Weights of a small GPT-style language model, trained from scratch on English Wikipedia.
Size: 12 layers, width 192, 6 heads of 32, vocabulary 2048.
Architecture: LayerNorm before each block, learned positions, biases, tied embeddings, normalized queries and keys.
Each number is 128 + 32 x the weight over the matrix's rms, rounded and kept within 0 to 255. Layers, rows and columns count from 0. Numbers have three digits each.

# layer 9 attention query, 192x192, rms 0.1, rows 17-31, columns 0-191
120117155157122181186144133076160096189099166142191153106121165126070192122109054146142129156125067145134129114100139117133106167147089148150091079173106103114069141132113136125130117140171050120098150138151094166144105111157114112119149135086142141113086190149131114131075118110121159133114104162149116088098124135153095161083140150117115105123121113138118132126100097083130120152166174175123195162114133154143144152123116109122165080081152124134080118132146160164137152173145153165126131109145087146146128127135114100117130162133164054146131170131154092184131139115085170132
075186128129162150145138163117104131132146216081130102175153130109159185151111099116140090128110113184169185137152153146133088113157125162123111110184058188119121109203145131118138103134110160089105063101151102172101134182141152140109086123144116152126088164070088124144107193034167135117106129145160152100133141185125080146142089152102139129134114153074106155136109165085143121139166123097088111115165140157163184090160144088130079125168041094142065137154160160172109161120112169111097132117112097123164138071084125132152123105145077117074123179146134078117117148083124126086
098130108075083100109127094184132131137096038127121131152135185138137074106089120147082140150077188116124116142143122139129119136096167085122142150115163129128152137143114123114124138154112147186107152110147147116102136103100121100146138094148111095116184150095143122129166108178118099137130160145125090138159170127163154096162149124145129160081151092142106094123145087171120120117090115128151170092154129135101156173112098131141128113130189154152087126115145046098118109143120060140125119109156174128127106143128150156109204148139093112132125099163131166111114136180114099110
081147129123109162168129133112087137084074147161121118172176199142104165147099173118083079159102142142117141176172158122153063197179153126110141160082150118090115142120110106130119060094161086088106148072177119137105099109190056145177141120110106095107205167081138168155123136096116057145143091119162165102132149159109162174135134138137160140147120097149110101133120105121165085109063166136094158161089178114165096178097096130118154090117125188135154153127114085132098147125100125138150126159161167114072113112184133082105093160126086095130201138114128109077104144082107066156
085143125101120126098111180105094114080124154139092087103114078171141097113144130122192122116151121096111113077112071139105132154152115155134179121150115158113142132102094106125113115100115159124078081135069113147131114142061154159104131144076161103144115073158109120158173180120156089126115065125149130125136063127140135123100102162162057163153132161093165201131092198124122098101225167161104072155168109146173170113149148158158144103175086139190142101124116182112089116100130178150178109181091120127162129096110079143101098113127144211180103110090107085136113078217166187137
088136111120121055108085140107079077101078077208093106137140163157153082141150158101103173138123139088092114136084163105121095165142140152099144124137129141094121145119147111077120125150123123164152137105137146095117138113135097089161151161130101105111175074140104162113134103114110132071153120116124098166120149103156157186073172139133081129107117078163131114151165104183140109100091130194185096104122130142126093166112170124168145133144189118103153135114096115138147110112138151117165150142123165152112144109111098153116125152124140098137105063140111141125119108203091112159
072107131179116224200090182040186174195214255108044120188192070145112157171037098065135077094112021243153070147169057031103177074219037194079188188093067185155055108247172113121066183099077047117078084130124109158224086209098132183151139098094076136084104137086145072216089094086171121126095090167074146079113115152129051255107139151066138104255110097044052233155243098078106121202200136062000139142138097037119228184132143095097137033090026070145050193192222237255120168079152255112102069096085127178119197110081137061130138103057082117025160160112122050128140133071155215132
149105119123111130188200105136100106159127091108149119161106170095139133094124130136138163119111142164157143134159171121124121141118160084152120151102127097168109136150102106131118133124131140123126134101176172126118159115173142125174089096184141094148156121087141120091097129146090073120140148130085137118106131154084102154125156091093157115131144142145122114137120069100123136158084100100188146152104144131086126150124089122048108181134141117109113128143158085105140135138134090107111119078213124129109121147108162172121092129146100128099169116151161155046159167089138101103
124079101134164140172162072132188112134148086140128175165096162139118133122097073185153180152124123175122128121158158060128144086121152111124142134108103167121022117134142105123117094159131123146118130141097099213139129125077161136142122106105098127112099172106125084089134114139110135113139140160147133114163152155126149107175164152155140163176130093126107152170116102053088130172192096113114187125180145131109165108123053103141093139105158109150066135172151124193114140119157123135128097070122088108144099135093149150186147133103101150130127185137117082084102158124154169079
179121139170159119123153115149129164152157156127133150116113092103118125100139150119157166104150100139135113087141095134100138097194121160150168080127073133136086101152135116154105160128105149127153136181105155131184168093124147140133096128163134159141102140152142087099091120088129132097106150076129101126056105110090101172121109085077141140088111153093107125108106163118131127170183095094158103108101093159085128063093145119071129199104141096096140087137137221228161103082160149094103153079114136167149132090090130147154084097102125157087104110110131161153173145141173156112
156110093093110119119126104125142122155116098098097177135120195145193081102112111111075135135082126117082101110170110130127127121067134088113120142148144123156139153155118143113107205156137140121133178112177117112154118120115129081075148134147096102092107146099161142161150140143091144129124135167108134162137175113172140132130137148112082080075132087165125099121148103156123159086100155153138114112135141116115158128072147126141111111141173154177116126094129115103097109111137081161121112110129197092143108139141135163109163116120153097123118098120102159153146139111123163134
094162124068101123142131110137151123150136119126122095109128097141165098125150115118099132114116082109108151102148128082130166129179092160105089052157070205084122163170103181152121153153114158142096123143233056166173177106150157095086066131088138119074062225148118094153117170061152127093132113108185151167181084127126108118189164136119099162131117107089060128089188142112112172163173143079121120084177141176126147153151122125083132144127124104144123118196172132185134104130157138152087158144048182186140143097085118151145143175114116118102133134108157109143094113092078100118
165133115143131160097157140139144179110119134072139128134115142142169161126105087173131087116106161127118184122113125170167071132085193101159113120130095094106161134182107151101126132112091183132056109127123154110056137177136145155083083081169160116121104147073087102165144183105157094163094145147132147133143117183101107086181105106078143191062144168129167151134068107105168168079120126089134134108179117128119165124128134170097120127168104170162121133087156077063076122164100087137095113154137146121147112133122191146099152135162079138110141128126122162105115130126160116101
135188130085103116143159105125102155096090134064148099098130077085109097116157131132152085124129201100128168130111104170173111143144149097150086138167118149111246102113091147151097129090130177086117107097144143095089147124109170129149073103127168132158136138143105123112166194182163092141120112143153140167166110155122071075147105179099125127118134170108151136079105168111132120103150153092153145121138145129148151152176133127097106131135107104122139122092165075077116165148123107125118097142148128158156125137129117173116117133150091147123119136115148163117117115146106099117
138098106129136132088109128160148099126110163120090113149124087129152099141070087119099129093064169145080131142139085122179144139079138069168139184137114111111108147158119106096108106135065159134086094130106134136122163155077154111148121105115121125120126097107131081132172138158159131127113093157073140122189108181191212112115108145087099159106121085125152121152143154117094101123160145116132136088160156128136163147103140147156146111162106175180112146135135195072110122079121101172125068110127128102167120179120128149117158132090089140185108115144160143109150140167171180116
# layer 9 attention key, 192x192, rms 0.0807, rows 17-31, columns 0-191
128110163102115102134116158084086114113109126109154165129087173110074120092112086118129135115156166103147079131170101098091127110107147119151142104157133103173158130125152119147120123131149095134122113141098126125121113075099069158137143101168110107104197124121114143154184122121110111171121152158131146102133092124144136203130126159111120092191117123152145121137052126169147104129103114104141124157138138083105166099109137093095122108127158125107114135092145124110153158107141137133137132098133121106149117150158170144167114131145132138149153072159157129166137142136119097147
136082106158118141139131089110117106080106145119124098147115140144129142169098156144154124089113148102162138153173116134130120114150146163134124117164178153129098151144136127138131127134146144078129126143136135126086126125141130133114133117128126116115129137152146100126146155097144118131164117121142088134142128125114145104137132161115166097161131115142115134118139116118120137089123128128153153125120136135111115142096160138169127172103156144128145118133106124125120133144134130139133150144127118103103139099130113152102167128126081127105103129132126180129145159131155136106
124181143131137160130137149144138130176140097116137093136138099106145128127166143103127120153123106133115122110100157163157118118084135099128132172105132112119163117118131121122167151125129133125137126148141144125137138131145124103133111128095139141149090158126157133172085121149103164124124116122107126159144136143137142109104152113128125140121146164129135105107153141119134148133097108143115110132102155099154130133124103143148155121137121108154140130134142131138107096169122118121107153123081122129124133141114120108151144125138144131171142113133123104119091113125107126136
142135136091165165133155123087113107124138095134139107136110129128123147110132149090127136129178149132140150115140077104134113131106128108103129134111105137145125104115163083166131096149139143123149130089150133123099108080137097177139140147119165098111140119090134118155106148133115089113153134116121085127134123122138149151134147121098119125141142180102132145131102140109172169125075131124133132144104120145153129105125099146112172106167182107147142101141130147118105121120130106137125114075130164121082113137093129105167074111120138169111143123165128102102090127108129117105
123105136088122124118133082137136125081138115122128132125104141156165116122084120121103117127103141148129118129122100106112116095145127103124108125119102153117110121138139123141130152118131127125131114117099136144123155153123168159123145128142132092121092075174109117107149138127141098153149046082169146097146098152169139116120148112141124125120156101126125147159131178134147152128149124133134163133128146155139139169155142130135109125133142118117120101146147128122129129122133144123155160122153127153179112142121107143093109138135134122145110078087151140150136137122140170119
116140128141145126137139125118125109146151129109125137131153147105135138127125129111139134119130127142134109095129097104137137158078124126140112102124088112082134127137134117129124102153130112119140147108108135138146117118130078133113121137119138135105124137118140164103113147122145110138096115102128145128132125121140151115092138115116130139105155096142123133128136167121123138107133154122141112165138151106107111120132090144141143101132152115160128114129122148120120127141117117136155153100137118119131119175123114149116120155171143117128099103136117124138157124110132150140
100138124137105117135136154150141098118120152085129092162116148163090134124089080132135112092112143123117117177144163178108038167137184119089120148149131139145127087152159138106104067062111143143116125129109128095113145209160128181084111131132084112100154092148147103110166137078118099155152081163141118161159141160116106140119077172137130113143123071115185144127107140160096133074155150184142134139119172121104113106131132129136117084131123128166106111085141182129148139141133105113121137168110151093096145148145098151093130147148120104157092130139128117125146178115121081113
122168104147153147175152159131133126141094131126120124145148123115109106132162127126153130126148148125122129140155097144149111125159103145138106139134123117117129141146143153124151124102157161082144159114173135103111093114158152135116124124109115120137098144089156132169136119108080131121126211146084116139123143114102158124133121131134154100097134159112120109112156134131143111139087141126151149121142145112115149115111108130084103125115133151133108120129125106141154131117121092114059138153121092130121133127130130088143127089091130121098140121112139114115118082138094114141
128100147159105139122124155124160098130125090113113133138117132133131104105140141117101123110106127103126132102135139143131092131176136112130157131139128135151126101158139153112141155113116138124124094124132122151095126118149158091144155110123083157119095118152120139165163161126091135141146135122173125122162107127102129129127156128136116142172094129177113079112123096158122122110129095128131144122077113143095138136146124116114124107100131145143116151132143112119102082140130123126112139155130114147150138146120116107166160109143130127161136112110146142119107125139138128085
121128102150143123114151125105142113106102135160098113131102181147126123177134148155124130128088130127129113156129120124170159144141117149133113073157127116153120162150167147142115146120157118151127123121159144148124111127119172131142121098134114141131130143119128153085113146081112143079090155143134107107089142154103129145114106151123098149133133109127128104119143115116100098140153153131118139145175101144101150106154138134130121183126112166137127118113085133122159156110141126116148111090113110157149149124133128124111141123098138113084046150103106156140185097144146102116
119141097111117125150117104143112137112113126096134135126134120104144123140118097093121120147127149141113120094121119143131137084097125106102086170107112114074147178095105093095145137131118125134128145119121144146138129174119099154130107155137133115142116101134154134129105145100091133123100147111106161132135145162129125126124128118106125111127170142112124161127108145156119116116081113135153089163125108096109123147135128121158154158142110099141144087100107128110104115139147129128130163124135141108123130119134183145117146123103152116140105091131090117151150160110119149160
104069101120118131161154105110108133080118106121118105153123153129143158140124149151108104128116124139133135165131149148175159106097118142118135144123159127112150126178142164117101121150133123110122107139130167125159181145143119141117090115142130130115142131119138136165104119111113132099121146154143081132141125137138099120101133118119100117166110115143096111145101118122138146136115139126132121148145132097084153168143169103161171135098093125150154119131142139120116132146134117127167120105121102140122130079123136115109158121146117102107086153142090129143154159116159094157
134099161124139137118122075126084117091094121134122128115120099145174123122139141137144117184150132124095130124134107136144135113128119111138087130144143110099133158121131138169165145147137142115122136134145137187104118118150113151119138094152124116151172168106136084120141153117135128091152117089106116153108166160154132121153141130091144127145119153111115147122150152129105151131077129095142141129111111106148116107144159184125140180118143143126152147126123108094110107119161128108115139126164133120039138099122124136094130135110087119130110121162159153127139102117075136099
148156133103138121139159120173138107112116147130132127157115130150110154164144102149130140128103079136093094178125128167154125128128119120132138175144165135086079109140123143120145150106131162127126157129147161105134130123123136077133103097097178104146089154132126092148122073110145125153123163144116147128112078116138112095135143113144146130126144136087117125126174131142119131131143141092121117081135149144180149151158140132105111111149101127145158137170148130141145148166158133112104129177072122159109117130106181126109133145099117131099167104106154125117092119140094105144
152078145146117135125095148105114127098086117096096164139152125146155094108114139074117105107110150100108096140161097113171141108133137114130123170117083090133131175127181124135122143142100118141116101095112158170131100121138139119129091131137115119070101140163081076163162149083143105122145097127145116136130115187169132140124140095115149155146165124113149134087163115125104138086141118115131183128125153137128122141123136164101144156162120139150139119134137162096128118157164142174122136101147079129123150128152134158122105153134095122154150121092127124134151112119114124073
# layer 9 attention value, 192x192, rms 0.084, rows 0-21, columns 0-191
119089173090143121118161130178125108196131123095108122142126112073120129091120095184112159089112132129109126116117068097104142118116144084103144176156115150121149098144119099112122063148167159180112093098140163135129121108147201114135124119143120139119146136109150133109107111129147136121123136125124130036139131112128109105114144140119084163115046087063101120164142119119171129140174096110126160157129179123159136130110115087164145129146090163149127093136112114187131072136132138089136090101209184181159132127138144115153078144119145107092179138177105143166130083078102125129
102140116149132136145113127199146167126153148122096180118109139095127101184113124113115144106101029141095159139169125106135145134116126137104175168120132103094125077137090107116145089104113096132180122141130118173142091074148104128129123131130113111179163145126086134139117131126122047091163074109129126169132204141146066154077145127116115110115136082155104151123154146105102092096117155140108146128104134117097119124136151129104216080086114080146117140111156159147087134149133108153155137133170159151142117107108092147152137116153106140129095088142136169192137121121149147119
107094137128126176134166168134078151118167126128120149106088102088140102131119096190121131087152174121138119131112093125126097105088112127153139164104143144151152092123103148110131149162132102173128092112121168196112139161115113175134177105104122135144156097096149126125102127097127111120125102117145152095138118126123143101114103138116138140146156121195138100148141101133181167145124115118139144202109177117110160125142149095151124162045108255117114113136112127124136125081153123098129131104063113131138117146062114092162176131146109077118101114139147126155139149122095108125
127112121125107155086132173078146129085116170076130107164132124146131116121133118073106105175124147148092122112119153155110146174143136094120118133134132108144102116087144152088153131143124150155126142078071057120116119134168103103095104113105114178155162182124128141119138139077130216140133115137115118128121169131156152150092114147139202117110133141144144130182165106138177088135151121118137158089161126135140126049155115136157105124195124141112095148131154088110131169176119122151112138123138094145094137114099063119113152181153161137126157107102144151223139089123070148095
118115105147207155158147102160107195118108088101140141106134149138118140132144153122116164139104119142146129112139125107156134120149128145134114147078140112101101095113081079078112125125135103106137153073137109158116124079126118104127164129101142072145157110114139125146101116155116119110109142126157089132145168117111120128115124104109087101137150135133101099118117182147076103143163147127154150145135158141170104110075130134158148066111134140100121109146130170146097134141169119093153125142208077097176130133109083151134144069135084199108113122065180165106171153154127124210
130151147094118124120128099084119083164111085119131129119118141137088147106125111122156108107129193153171117124142138142131119139101120080143173148167091109132111125111173095074083147150128140140097127142110122157102151111125172185111130129165103114118126130147149106127155134119134154113151176170138100144137117121167097110161137120144055116121149109087129119084125126095150205171113124123131156091167123142167168147096126170178090128159111116128125119130129126203110124156127135106130185152124136170119126128128170105173144173144109035168144145141095096079142113125120109160
141096134107126170163123201143148139108191202133149118140156107114166073148135159107102133130138110113090124165113066144102109092119143170112102108118092098144113128120133106099133113131152145178106056139130066152121111133141136099169123137116129150093160136060113134133131116072126162146147065125104113095098145168090116150107117174068195175135164124107119112162181165124100095153136054128143103137137122142128227138150137115148156095114087108130113144172129087126141190100141122132118130118138088101099129137117107130171177117151158165097110102099125155138129140151125135206
198139133124080119087091132085140105086141137143138109144137084137088151162135069145154130112130130109097151146140121102126092129132138169131077081135132122183124102149122114193143102147139117112116088149106138070119128142135046130147147134106101152129141115126121133157140126113127154109119152115122171062116107139107181123161108131123160167167133163185125111152126152136156170105097113131125140160150138144106160167151137128110113169171095170139130121150121155062112138081117145113140133137064178127050121149113179140089145170133125136143116153100127086128133139132185119167
055166157110119154107089143127136119105154126121102116118101119167137126064120119098123107055094036143116127114112130102129111136126131106134144150114122117147134088131110168089134120118132147127116102139113141109158112162155126151154092116110141145109170125075110130173174125107127137119166136125118118119137154118140152120092152122118123117117090125167133112095108108143201050154170135146096133166147144142099154177169148130113150126102124136090152158127135092106161150112137092150099163135059148122041119157152166035141039195167137090101154178161133139188152113151199125124
128131099131136136114148147100108163107141120170153110139123155168148117091102148137143114138140092124148127118107156192104118136106132148123135117109157094157134199113147149149148119081141164120117167088115103109107055135100170101105143124119155136127112099107141149111120114135120178170117138147126150124096153141150216130144104145145126161121151165084134119148134110120077160129124106114148082114127085122147117094141141110131054137138148187120077094146137089116164162137113124138114147167115137139088133133079102175118149117076139215109109102087133147146150106143131142115
089168125108101112148106062099099089156129107141152111114156168161124155110109178180132149136107181142165110101143158110130121138153100108163099073180103138140081125169127095130116175121152150182108068133176101081103136137129181118172099145118180099064141077161121113121139128113142154156134104125082153107151127132139091127145135180123170129117128101115124123141170137137116144166097139128149103128106120128170095090084139131107074131090137067090139132145120194164187092097130143159142140092188142146167132145127117101125101124111123123136138148113134123119061137128127107096
084136117118134107173158125172102116113163138115110148155139166114153182089143107132140140118145103136078122086139128133099111116142153155118142120146176146101147159100049133136134101120142116070137106153162168135132116131123131088135126139132208153137110146168085133119154119125119159125150151116109158039129025117096074172098114134109150147134146118145113122137144160150154091110104080136131129113053126131124118164176129143098158180152087186172136137092137116091070149085115119108133148152142149095172145114089096161071131163102163119120170130132121123169113117104137120084
097131088099101151138095149093089094101180118133127092102127098128130100151156170135109135127098104127125154140126112113139117124150108137115144159178106096163113158105198166116121159106155163149132115115103120123132143082129134155152152132087131118071131135126120139120115144133123139120125077151123122133099199127116153129103137142126104129130135114160149111116134120105121110112143103150123136120127124166120191121103140141170080177126113116086140135173124087111147175156130130150140119132082156144073141093119111134119139134122139157128086099113123087100138159163062130165
174097103140192135175145165146108138097099133136113171123131160111138186121147121109156135150070061135110188139113130124162159134117136183104098081097145145131077096151081103152099113126131126116155163107108154085154129121116104130152128134137159150141103184105136110144125113139147131147135124154122116106125121122139126137084122107082120136109095096127104135101118121146123133129097131108110135202135118128111085163111120105142128128075172082143143113125120170079115076145113139133126123165093147125143119127083108110158125109136120090160110127129091136069175158098096137129
070172121137162149154163129058150190115125177142087129151126127122114083125099126122157138146133152141133135126119146133123143137100125179098135118123115103095129112073126130119108135150129155169158152130096170160116083112147170128111194156171060134169120086158138122080190121163125121158147157134113155148126193132161157165167128114114154118121194124146127127120169150076095167126086104102114136128173130130072137110107138113193121126127159160132104147138126139082158166175099117112121137150067046139175113099096096101105132137077077119132091131135143141143153141156106153079
127203136123138112136117134111157122151133094109123147109126132095144081166111129143091140117097115132122128087182123110088161138116142157138155137121088153097123155101124147116105106155133161193119142102181151218150075096147074156148141121138150134184103079159114117094106127143109096130140106116082141103119163097135096165081141135097102136108146109103129158154167112142117124164120144133126145108117144121166149122125103133149184133133104139104138125128112110174127122137115127134141112091153102154221135078120146127116127071157166033116146097154102154168077106120066160094
121113182121119127059167133147112122100153114119144142148166134165102132092118153141117166154157130149115111100085127137131089093139136113109079087151192149130153121169092117151117167124139115091133130054154120118098095150091211119169127133130157183114166148049142137126117123103116142131103208154084175035107149143093110134134094182147116148134152127182132124186151155149109086141111090140138123121173121134058162122116137129171076152082102121114126091135110156134195119117138158120123128119097140121191135122109104120078120132104114167108065083083147107133124146158112139061
124130128163103134109119126146109114127107101115126132155119134088153113120135179140127146121095035115126161144139109150133136132131141170074095153142131108092144111120135129138138092104149129133128148151108129101160164119143084134151119120114106100173108232167123121168114104175128128115129177114129087149127124120143088140116155130097099078147128141117117143133118118167142081091130111152115110178111147136120149164129110141082164130160098174108145139134129138108073132115130125131120094126187104116114123112122110108112079096084160167133073110085121165146151117119159159095
128100061101113125136115135137119081134163120114160137125128160120130164130151164066098137157155137130114109105129110115113104119116143118111117123127108135139108178117085103122131131129172139190132115127117103122132135087146117155136131138085164145075137168091124115136097119099156134146168068159113141087154142155070156151115108151116123164126129125153128099124136137130173083139109085130127141090091146120125184093158149137146131141095099116133131144154151114142080155092131129160133114123136158076137136123154134108102083085139135173105171110106126134164111125151136104134
116048183151109121086177082162166084089139145146122128120134140172081085143124192111152117105144108134126174133122134131159131137121108108135106067144126095111111126138086141108130187128095144068100153150178151132125202157120079103078131119127115124123156136119154138137103103110092113127129148116087087102163135139136144168182111153154157101150184155134098149155146121147119091177114094151148120063140112113114166123103154154190148084142102168112156120138107170123194158117148120122079149139114075098161120127121124038102096071093116134114112116092139151086144125154155131097
119166065140165174142127160143075165053144103118139108143163097136102141101138128091090149128152108123109171184090108155133116105120146137120085150081189121169124125111116111153144122107132110065132072148096156145126117123131189148151142107115181131086123168098163123145143111138131150137131110114148139145104058151100087132133111113152123159141127117185134113112109103131138107108120137139119162111193102120120079150185122112180117122042161136117137137122139097104082161100114122136121143132117108133105129138094198070131098183133135141109103124125113104168141141129147141097
131152085154161152179130150145146160159145120083139165123140149102146130117131113111119140139092116139144117156097120133081135120176117139111104136106058086136083147169111076193132141142142118227135107080119080129122132090165133096106083141155180115115072139105103146134083126084148154099111130156111121114140126148141150132095119168093144138112083106104145137167133138123040159131153134103101172127084117108196122135107123146128107109088178113155140096147120192164131077129117125180138095096176151135105133132097106138142159045175119147133179111135111155124127109099151120201
# layer 9 attention output (transposed), 192x192, rms 0.102, rows 0-20, columns 0-191
162095135168097110147138129115157124116146179096087096164128167157204113142117081086126149090099109191116102159156150150167161160188134133128134069137065124171069096170109120113113194157107174178130126103101159134157140101153102151132100145140093083159140086117136129139161099080104102102141114104124113135102140118191142163145133132100139087110137069090161072110125158183117094134132156081114158143186077171081093099156120159105135113119139126106134085157166191137095157169142160088121142166121176080119095090129096168101141112150058134117095069122146117141156155154123126167
126139113156121133105161136131168111159146083083137086145138113150173103125142119138118118131128138146094124198098126124099132155094152179080116131131100158144136131169153151172117082095121154186089133097166171138142152168139162087083096146100139131118160131097086079126137096133105147131133133158100102144110139111160089179146086132142093100189115116115106126141140076103111145144128115091091108143094203135113158117154086060130104132169139108169099145134128158161122113115143114095149133114119110084128130122129133110147184121081150142142182128103104133086112172149102102118
152123141122108062155135152118058103169103188086107086147139126147155152101131141115140093143112128149143143145166130170130188197161147148124123131121117107088111131148126109135130134125099150112075142108132086122119097098151099129109124200163183145132125137127130161160162110159164120095109163150136161160076159097128165116093150100171105183100106173115120093082084189128154075104064126150120103127098079135133110144101125149124164135132126122084140104191109103115134158164118121124110145166130135092073063124143160113153121114148126181139108134117095101141163103135103136099
144144104129181123155129121117103127142092131161121128111112173116128137133143118133141181160109163130113096122118161163142113126143103085106129165129115181124137157130110150177125129140166102107115116149209158129126146159101115143131144119116097083060120139093112140115121149156085114086150144105109084153152103102078160130122163145124114153123140103146145040126123109121093132132157165157178097161102169113063126151154103155121087132097098148134131108128113148169099139097112148098127110074128093135163143087115170133155138132131126119093108161126111132082155193120113145134
123093080112058094128111113119178124188162117109117139130097064127121129128111116167108143135165113185092126141164141162088171090149118139159155146129142119123122134116128169133140124140150120159128128122106137110207093188133102134088116085136104192143130153134079107118103132087151126114133109149074150154088137138135081128141142132163175144176085103155104172149130116138145146163093119108111077133144087097098149167160141098111148171138062122131121116133143127123169098148124087139088140118073126112122141123148181099171130116139146105121100129130125139143128128144097110126
160107133097112141124118138152111140135157147157098143146113159127102124146092109111100154091167126098139127116131122127124144106154199113134106090095136167120148129098152124126156141082113110110082151121151109105131096137120119079145138089121134094127112120147167149140128167125164148158117136130150177095102119137112159115090149193091174177139108090139120148142117171155109108135148104120101110147136137124150060110146128093104134110127133158125141127132132109104140148154123118137159114125125163106112038140128132113101124160143117174144086135136171141180119080125121132132
125098163166133119179179168096162121143080170103121142122119171107143138135140105150175140181154183204134130123159150149092108083157105121084213156100124153116083115124106095168160159158093096122105161106136164138158145129094110176161121137090119144132087143127110099134131117127091104104104095120113100135125148126152105130075112131201089130133082178122181101101079098115142125146088148181120151192112144127096179144138104168118097125122114140075127148120118094123123091078133156112117119100139145135140143098128136121127128114056118154097111128150125098081199148131124120060
086122129125143145140171101100098146123149134162113157124179182141137108098133139128127147127128149142186163095108133112129185138103149116091183143152121109061137152138120101074119165130115127135175151147102101158091096076087154168122147142172167120129080128149180109127150099152103126097111129155129111130164137124152131125085161119113129128079116160116140120137109108112163102097119120168135103117087062144147121119083129117156109138105159108104133135125037057155152153141142130173142146144171113149117072140134097153128103138105146126117123110139131119080130124132144126140
174082076156140120143128083135125121128133127115170131097121180103148089122152140121104158134147221137156128130160112135138137184104195093170081083072113145093098112123114065111179090136088132137116172116088131148114141126135138099129134149167136097118087078125106158104158136142091132128133123157118150133117142074120157126152160154119132136193149147118197081136116121088077153171107169150116155113106135074115119129151121143169149112130133139132100153152099158121087127099138137085133125117104118084143054130130170177163151148102149153212098107075078121087147139139089167153
147072123122134147097125137099081125114122158103155141128150111098128106121130110150135121197099112113145147087135142144145065099170084091111131165119117132158136111085129115135089141132168065132132119143134162126163115148133091157151106102150121125139137154145140180106118163121131120135114115100145088160185108086076163080137148151109145118133143168140103128107135129149113135107143117112135147163157122144078107157141141175137139068098112133143179167076144109123135119125142111147124085106149056140129180120160129149168134108130127122087142185142117114122120145132141089118
104110108119132131108148136151180198072125122160108120131137105116105134136090151135160109103116097162111111130136112138116080145109133143172097127131125099112138087094163176096105166121095121115183175091077163148127100144098102161078143112127056102078141151185120141146120114107101148150096128167169142108152101111137127156161131190162096134108111119107200125137109107165093104090186182148162131102140121092134164195118125178141171082118118142133134100059147135130085122122126138122118120196132166129115096163113136166101108135128136100133098121145089134174129133090156130160
176139145160131141102145074132176109107125118167180091117106062162150090086124152145101125127076136117122157184120107105171119148152123108125107127165157118118125105139150131116087104124129121127175118130140117120137134086142124140140085172086151100126095086137166093134100112119136133117115127114121153153132164124175187104122158078131066148091123130087136113129106100120144146112102133167112127118140105145102185106092139162166107149097160135127140171158150165171130137144128137142101137097113164155115186149148114106112111122092103124105113103128129148097137152134133091114
152086155130162145138144131156158126121132160117132143172140169132136139120093111128171129158159115171148113121111131125122073105108142108126101135083118126103126104115114110139158122144117133114087129163101115152116134171122113158138153099133134120125144130134099127087098122130121120144131160128117116107141135137111119124118109140166127137135115146145088118103126118132123141159088128125120124150129134145164087134126129138080158097133117137124140138119157113120126132128119082161145116107153128101122085159135138110159125124141158114125137128102137114110132156139117116107
069140123174112158106141080121141111171174169121152122139133149130107114140102129130091130094148109087152102180143096132092148145100086098132172104159110085125135079167144118136119138091178109125166119144101137122152140139151124109108171131132141158097141103146087169118097094127098123139152116112108119150112177163129059166154085081148126127182151128150147153121117110127121094113115113139112112097108113088155152085141122110121119138126108099136120193169134108169173116150143142114120092165143153130127159134168110122142117130132086118136150144103163136117107120148135104142
138128180154109127152120154166095087164140082120151154097163185146104119185114169133125099171113112130135117140111103141131074123131096114079123148138150171147125112123150121192077111088127062131127125114242120121153119119158067180100122104110117127111155130140117135189101128136086132154162083105115107132113139126108121139061113145143133132141099128160132093107121107115109119160133089114113157197114123153166087122143102127132138105074114131192142097101105112184101121108186160170158129135145095123050151116142153105154119128100161141122124152124123153124115155124103078130
128110200154171107186117137162141119140111136132127127180132106130119153146134154084120113129108155169079114174132144117197069112147171135090078136148147119166096141138120124144115100095100131128086104135141153138139144117123094071109073163114056111141142152068076101154106104102173127143063113151108152138115121111153134168146103130149097103150106110085097117111138158127115172164132103082127137141105173168140135092170128110127165138123127140150093125192188207149108147135155126113113117131104152098086131134137160112164106117094051141083141133118154141103139165111130113135
145116069128093121138160180137131174068134148142133162104133135116160124138125136171169089168077131152141157098177126128163164184117067132167169161106092096112117098126108183131147207166144126161163126135096131121124143110141104162121159120088137085099100082151159123130141086114093138100096111138135135145146085159103185130081154119097112121101104164115149093057081146116134104092106142112132134185068080094147123160074108173169161141088084129068169086116105108100145147136136158095095121110161113146063169142145142145125134131117148112152148163143102105152171163091126078124
149145094134158109113135116085155131160150131142162114120094103136136138128129101133100135137127107163128114135115120113125124120097069139128144106106122173142112140154136144121128113149105140148171104126090131125124177098143152082121142118124164169149109101127106121107105118138105141098128088122106100116113151122172124123133065093158132127128125140141075132155194106076123140145114101094154132084137127136135150123168134119148127131169139110123122132140145088154178146173120133166162117125152121126139164124159142107145127107107111093107190136107143121053130133134123125139
168114174129154139123112109140162178145112161155140143103096099109148113100152121157140147115147141164099114124123100113111140105115150120116148138112157109106108102103123109158137150122070131110146142143099163137140177138090131140132114138159117132128123110151157111111133142163110132086075156115100147124057153111141126142109174118115105149127126109103152146109123125145126130172123144140102104178106139127125120133115144114135154161110116116084115132123193164128131121121136098106122113084115158139098139124125111102138116137122156119109139097136126140127155138122116175123
125121090127119114151117187092108174184121137143128193065073136086145183136116169125097130174077152123093108103186143130139089144109096127150132151077159124079154104153169147149128149129142093139155101118091129098117181130124123126164136128149147078164028163118151115123117133104090149167118098146154142146108142142162120136118139129099125164113098154160159158122152119086122195134099127132116125151108101086161135186159096148159163116114112122095122096139125086134128149112075177159129105092089133109086192105103113123158143156090153119153093146184118095132117110079125108108
147125183182066128116132090071124133099159100119176155108090093112135113103170105113128116118174139139182108106125100113121119203135136150150118105123129114107138141080108128171144150160129122164162142128090066126099139117132106087138147171105132168156106040134117146111142149189128124130146142149139138128075123134071169111104175101129137128145130182143159109129090137115057085145128054156097109129091159115143164089099155143105082155119116123111167162147099094148139121174141120112086170100144138173137128125159125119110121063127123151173119166162111086128153155141081120134